Each number is 128 + 32 x the weight over its row's rms, rounded and kept within 0 to 255. Layers, rows and columns count from 0. Numbers have three digits each. The size before them is the row's rms in percent of the matrix's.

# up: layer 5 MLP up, 704x256, rms 0.151, rows 440-456, columns 0-127
# down: layer 5 MLP down (transposed), 704x256, rms 0.136, rows 440-455, columns 0-127
# gate: layer 5 MLP gate, 704x256, rms 0.15, rows 441-456, columns 0-127
up440 105:150103135137151161101055170133170128126072159096135128084091102177130138151142124095151154142122145110128164084115128160070106121131145139102113138141160066096105102143150155064154095077123108185115174113098187127092122133113097127074120124022123168121134111144069115142129096159162102157124115157109120166105131145165163119182114084115087158121179175121109140092091169118127166098101
down440 107:148144123081094132131094182092110126147140125071145144206145149134137096144056149145116156091142109126125117208068107176112153097131126112169110061096093188149139118115118144170133095135167095129157104167205137138187125129141101119145146151080137102115146142176172095157184103126056088138088086148133190254131182119114084103142125148123117097134127216142135098120106163116112117105113
gate441 097:118094131191112114113078101084119109096140134114096067094139115175116117125149190145128118138130138110150112094167091087139120123145133134125163081196105127085125164147126138142114095133154186130098125156109132123101046143135162124202134128135087114187183058183163159155122101161120096137143087147128215163069146131139123093100078158110132108162130146094146180112136148165147050141130
up441 090:124126120078150124145147178143131126170193139206079165123131095091124096101106099124140117151121066079088155086108128167114099151084065085105085126087075160171105188091063184104154138128135088079152130199149163090140200130150112134118157141138076109137095172141102098110108147116217169070149125140111120086196167159079115121146162135125157151144142095152045104141134118154169194101112
down441 094:150146151137147081130130133126148074082105133066162147135103119140163089165101176188129096117095137150145095070128108105232099102075153124105089105152099110163187164173149128141143127146088156142178155176141132143174100097123132112211149202131109101184147087110130161145076135141143065091115143128165146210120164084131121139145153087161092129105165128127101206094131140131183091127142
gate442 098:133078104167091119042128097124081134124062125131114097122142109137125162160052085125090105131121191161062126179112151060166136151125148092123177110131110086160116144134080066082136152094122158149127062140151165138118130136103155126101180147120130130148083124119096097073151096155184120150105096138168090190158154134155117108096091150126132130179090130168169117147152133141137137139133
up442 098:147190154132079175118107108141170136119105154194120123101098077055144132125133135180124045111179153104191091102117185140131146120103144104125159111149101130135161178114103108111148148118154127148090115152106118045073123062188092156138102129122106135146096163154103142146107107074139171127112097150137128098069150144142115035131135168126144146125035072187093103136133115109122139174113
down442 103:128136153084120140113162168122093129147142081142135111130104099085133106125116143122096029127145129164131102079160116094110132081084148105123184121156141160093142138091164157084151106091023161179078116136091092082101103076120142143139111118153168125106144150095109105116135092133179177140162104167106153050173155127098123126123139192126152169162158137185107054151175198157088155141126
gate443 098:109121078148141146077192128169101059118134113117096096192154187128145113206180147098172113128104188158044149068093127111133088151186140163173139135163121170147184106117200114097106048157099150063136149130133123151090143104156108166072173118122085114138159118203110127165090126141148105079163133128168111143174145156071166133124125150133094135155163112110117115127132154105065116085163
up443 097:078160120184152104113152142123119032085165123102085174177083114090146133167149148086088072171117144146097129114123112113172071154122105187115121068121129165155110061106115124144113093140100111119132126179068070135126113105128132181164139126119163086129145103099075157151116083101118084089197110105093112165121152132106144081114143164080142138156144118132123153154152093101157081108168
down443 100:148107189161160138060154134152189142086132134111131124116112161113154096154171184143146114155138206126157148074169179132152093157105151170183151168136100140089138114086142138179139137130178192154126163130125098108115148053129083170092173120147146158171142129171141129177157111162144082143124128131160101189123144138101172155113136171107107169075120127130070155138045113070043198135144
gate444 093:123088124084117158140150122169107081024072150124199108142122074132151129110152102158142133173070149122144112137139095114131172114077104102137122147144084138185136125108109107108088138122089119132135083160086102128045120104127145133109187119129149112101088180132156097124087203152094126096131126090111157128118121166173122155129087101076196104140129099139097145141144155145194148111087
up444 095:142097130164136075175155133113160123097105088116126123098119091099114115159142090147134157161135082075096085156113106125148162148105161191127163076115113096125138163157049101102088102173110060147132046066105181126135138066106123154171136129125114103155138158147126096128118056128171135065116144096101153113088101132172143120140168109136106100125127156200136147130131139137103169040128
down444 098:110124109144181113141144142165072096115146159144196051162175134078146149073164154174115094096157118159108107115072133131112130167129086144132168130104092139136166171126144138154169084199136131117093089143078126078178218117095167142095139133109109167210113135187174138166123161102110177130186196101170118088102202097128154074086108149105094162139160203107143143109099141143183115144188
gate445 102:100112128074105114112176151116145075111138057105153154153108096175064140122162093148068176112172160180112169123164175103164121094066123080126119189182105165093165166156125119116179097088106147095072116161087176151119157148158144154160158147132113099153189119123104069119154145095133147082123125110097131105132115111121085205134101110096118196094108119166141162102146151136085130132111
up445 107:154189071099156141144170148099103066069090179121156122102124124128169132117151069150159114143098118160068173141204110109146086187151157141087164087069173152157113196158140161144132110129137109089107141182161133116096150126135131161181127096137162165085107131175125158086091144127119138123160119124118141141112154155105123137176097212127130164117085162084156086153138100165123093139092
down445 105:096148138141064187142126137049149090058109086058076087137164183139134146132154164145104124080126110066137097115093067085153157172146136166118128080205168135099161107123123105126157052114132143144121138134127177187153121103117108077126119155099097125060135127126131118102134115130139143149124094148141079170142147086148125101065181165150132119096204089100204097097104146137136130130166
gate446 102:189131183123144083070104112133125068081134123103171157138188100116094081144104110091175131081087171159090157110126074149115156162110132182126159126136169138121224168084110084074150169081109111171127182107118155144083102180105180167124138147160127104112103101139115099121178114131142077093135134144085069170081120135103108129137087136069149135130121085088157141164081079115106180104127
up446 096:156068068104165088169165133149124114083204114121118108167148145095099163121151109147111131095152196109160139116142140148162125124171138111138142155134133128147169184092131129115153153079146103127132170169099148121133146087163143130117121105084104063105076156140096100133115143101101184080131144118101069135120101077084160121159160173090167099226047119179073105076121131144106115106122
down446 105:110156090116129125095111091155156166098173155156072163123109156103062185120149065132142148085115093132144106101144119134141116132153091143113120126139090113077183105150145144100093113108158127121127141163152102180124122064157093114087170096083134172103062127131095134130111145152153193099107197111121141129082070132132133139177164081055149086161061110168065110106098116136150136162148
gate447 099:101121154113164139107159076174177198105150114123174149081132155125137187105130132093130159092126088150132101106152114127184090116111102151151170097086141146072105102116119121115129091140153147111188136110121186159150057149090103122174150128117126100114149143104091169138168105085132119144122120089139141141152100162128190103098142084092068158079147108205097106022165134185075152117051
up447 097:125093125094203175041122138153150137116108160140122149155154142159090141129141130117150150085166158131176105161144089142152115135130105131132115183139162140133070090170193124129173132115146155104093095087135162088168104128138144134122086164172156114109120090170172179091127116158099133115107119139185167132093180142149147140146141149159089087140175113114114116136111074128192137147140
down447 103:141129084177161143086124162137116136121133224098152138076149132144149151139113068155109171117133098132169115090132156099112067141132161090153120157160139096162158115127162111176137130090115107120149097092152212156139103101139175162133087151162170112121135152096127106161091142098055129122162096156155107094171181163171088103105176121116118049123053138084115109162160107099107113138143
gate448 100:106121134152129132100133139198109116136130163144117041123107183117141088147131137121111193093179090141120115065128164164117089129142124128151134119098096168107093163116116152094148177126109090161118202116137146131136123145228073115134166141096139104164098123093155075162118040091143157106138144113149166065095147186084149139109112126091158126142142092187113068181114164100117077145126
up448 108:104139134143066153153191174135131128126108119132121108170191146161130106173083158082143156072131134129121147091098126105095146144141111160141094091171113131073147168176144132089173106105154148135108084145128147094076072160117062100126179171090124090134140058220054127130131074162132186163158116099081130200155116138088152090099154110112125156110116103115163129151173159099200094033119
down448 107:085164086140099057123158147144065164188063097146162114122097147166108204150133166083159103100115128138145105134083166127132147112091107138108139061126166146079138129126106125116106201184092102088116106173122128095114104101143103117142106102083075143148146106173141127119112116155152110109196081139104136156131093136150171151168106118048130107117081136077140150161097113168134085119134
gate449 096:190120169137084193108137109090193138065136134119142158099093161152143160121132122110099121139085105093107152136124104139111086143105168083122162172155138135153180043159143156141133126167124138161149111126111175138140057109131132173135146138143165105130062161164144111142101083177107170113079074165071157134141124132137133128171114110085153144132114104099142202129163135151183152134068
up449 094:134098123151131090139128170170080155098137113095103193136130065152136109129183133157163126090154102132079116058094184183101135144131107149172117109149146125158084179128137145144093118100090238106125163165113121127113141079117127126116144127127137129150133158160129124079125111180108151135142084140151074109083083159122121110087071114138120151177113121140073069084126111159099170096098
down449 094:061127171160106132120112130122125119073116153156143116111090144098125150141182100127147110125093153085168088156070086154171098077115138121127139125203146109149145110152162129169145194152089075140097125135084216104130106087087148132102095136157109143139135139139161132149124146088033137058161099104108136160106119103091165181112127068134151136084136125100098172119110197129142119129139
gate450 091:085191128064100118106151166081117120023164130110099123156145115104128122130185133140079107117099101103133098080169092145168178117146175117131175169053112115077140175123157132133087076124136143093131162112077102212175146138114133136159109168122118192091080174143084149184107130149090141137160119185086168117130154153165115119160106109091088135117114122095141101169131178127121103101152
up450 091:044156127085104050044133162138136141129061182070106174116148133080060091109121154099107204067108149152075072129128113128125163216112152116116185124103029150111119091094139123112100171119088142132178084073096122143102130116118168149132159162178155103133142137129142124093093092178141185088127154174140234151117138170096178120119090119130088128160057177147136104125089094133095145126129
down450 097:122133162169072139175078125163155222078120174093174103083136138112189088113103123166150086155126142142125161129135080111111052116128141091185224131146154129157159115107125157148105144130127103172151059139107119142110151137164064103153123128090148124135122153187071150165172150156146124152100138093126163101113145146138084113103077149181133140116089087181123103070067167165131139153162
gate451 100:097093177182151094077123107090091104158119109124090129149116095143122102172164090114154126096168158121160099054171113122057142085186133168093073085126111139102122141080148176156156112126123123097123096126144121158142084120122130104051158117088124165137103128085079140135116145150127124198148148074140119113137112149142133123115166160078068112116154066143159089100159194158130120100125
up451 100:090103141096167137100197174119145148159106127149142158143092102117140155148095147105065100082131096173167090180116143154131099173193124147137131180095119139119099150126123173136141128130092132151120124089102154159137140141219152143166173171095178101108104096163181168123179129163099210139083149123118123160110161068165114119148108122177147142107100130132113126129248138159088126148109
down451 103:136104183064097143145087108152071129150089117121105126092135104048159135070077147079095129119102104130111056158117132137145126114152086217111083186183139126116099110080163120128108126093087113152112140095141132110162137116139098129166082131180100140152120169157140140072119138164065106137216086105198152139145136099126129116151127109104150153136123140081183098135149123112109136103091
gate452 102:118139145100143135132159108116117104098151158155132112186171127108171161112186074098140078096110073149155124082108126179121205090129179129141169144155120145092128160101100148161180151116143126065141171135126159139147165153120103090141099109090112149099063110111095096120141142130043093090078144116157181119104094172117124075158115149128108143109122172142185085131134123132104144167126
up452 097:158134122148124186098084093101110181091121148086176152136125140149131120076068192153109097163121118143114087131080157148096127155135092108182180150182110170131094140112110134122131190164114125085108095120097098128111159147110130123118148146147127102150119153134106092146142138130124168112057097178125079069162099121083100146125123079094078127148109133107103141151130175139119112107123
down452 102:149085129151113117140117159143046086160124127163138093061068177169143124104096206132142121199103131128170160113173052201086102122172100115099081131079159112165159135155155126149134159143097138132185118128111187159141148145111128152145164106131087076184168121077134178112138111117143157032120113109118136146140118128135191118149114150123121139168140102125096158129186126083144109111155
gate453 089:154162077078126155203105123074071124104061171153094110117118178169123146190137157129109111157080089193132135152177124117123134114148154161131138105136113094133117044155178139156029203153099124079148105066100094130093129143111166105122086123099144095116128140178163119151141127134143111167132113091115144121135100230101128154076151163170073075086133120148108123075104111120097065099084
up453 097:134145088094129119100147105114137098186130095129124143105091123118099111084073099177123084118140133096111154145156192120091083105074137138127084141165169136096138181134162118212143058103082124119163107143108164146107121124121126093162056131098156136089114163130201091174142105163160164138145151107119096117159153089157138119147121096148124159107103198141144053102173177120114190145096
down453 097:138094129037118119048105064146126166147132175078116115137110131111162186143131120147055173093117131113165123122120126086135181109155111111133178143123089104146115166152123084179133135163149148126162106105104145229144117119154103121116141127166068147142103116098104120141084093161078131194115130126154131123128117129113151145116103128094161117111154079129017199156134184086104134149110
gate454 109:127063179160152137124163118110094114063140145111160131164083101123152158068123153150113126108196102168102144112136113106156129075106162082152200154124110145106178196167146132137117109072113160144186132112160116125129103089088194140108143172114143105199116121182089132128135137094152132098140129110146120077117184094113165156151093111082139121118122090088128173151087096064101103150129
up454 107:152158124073157144118139150154154117070133121143116100096124136161188126118149136204082166114094142116151111129125146164216155162136150155111139130104154115126166144163093173171168120118129178135143187090096154095125101114087167119054147166101140144148124062156115096180095135140158119085133095147119172079118166122113138114132118188090115106129133131169135105109107072122110140144108
down454 098:134117091111175142146113179142106194136114160162125132121106173121185129133122093130140099109111129154135142115109106137148153156156073075058150100198176096139119108118070125153135181094106147132192154147163099111094120131127156192092139188074169065097165147053190147163121147113090102081145112137100105196084066155085115183097128130141147156125134099114123141139167187122091168132073
gate455 103:090081123150116116108164120117112114144133121095119105151111132103152114097103163134171151138071161136184163133098124114150078162160129153165185084102154160099133151133093206180123192114146165196122152161117081103085185099075127109101130146105106151053145140133083151085140084158132124160143115118133141116168131153164128141150128135208112097080073158106195124131138111094082114117072
up455 099:164170104134209149100122069119083128089093150125137152137147129115148071112048144205139193185075142127078156088098092165126143191189119175132151065180096157155072119195138114130111116113127087122080149146153068101108190127082121122099114128132128146102145124170027158081181091134150125135154119152090153111186117166155115127110089137146148124124107184154109136064163119121097140177116
down455 094:107142112115174074108115109101165109164131176165097174108147168109121159104119101147117120181128084111115126160111177116100065182174152171108113154066159100064114102127106157166129099096108169113141132137177107098050157082185106115122222141119187183144094019138105126142157181150135152138101135189081074128143099127125096137146085138154098069056120185154123146103123132164135151152121
gate456 109:184153101101123153095160178110113187144081118154125134109172114141168120136124115136124139155122119120110107175142122141147069169133219084091098155114128080116050090114113123145087165153151164152098105094157090102124129155116166123186163122140142104102122127119172131165172156078080188087181094102104124104114119187136098107094150145111144119100150133145163155118168157112131089135121
up456 110:128098132097066152119154171136136095122172107112128172161072164091103154189134117117108113105162122162072127124128134141172098165166147156107205123179122149160084117145155111121103073162125133093084139076110133072126123081153081150135150152133053102145097165089140139134135106176090079133163167138059102116087158119128151059104097144132170160076187138127108087101103137102088110092138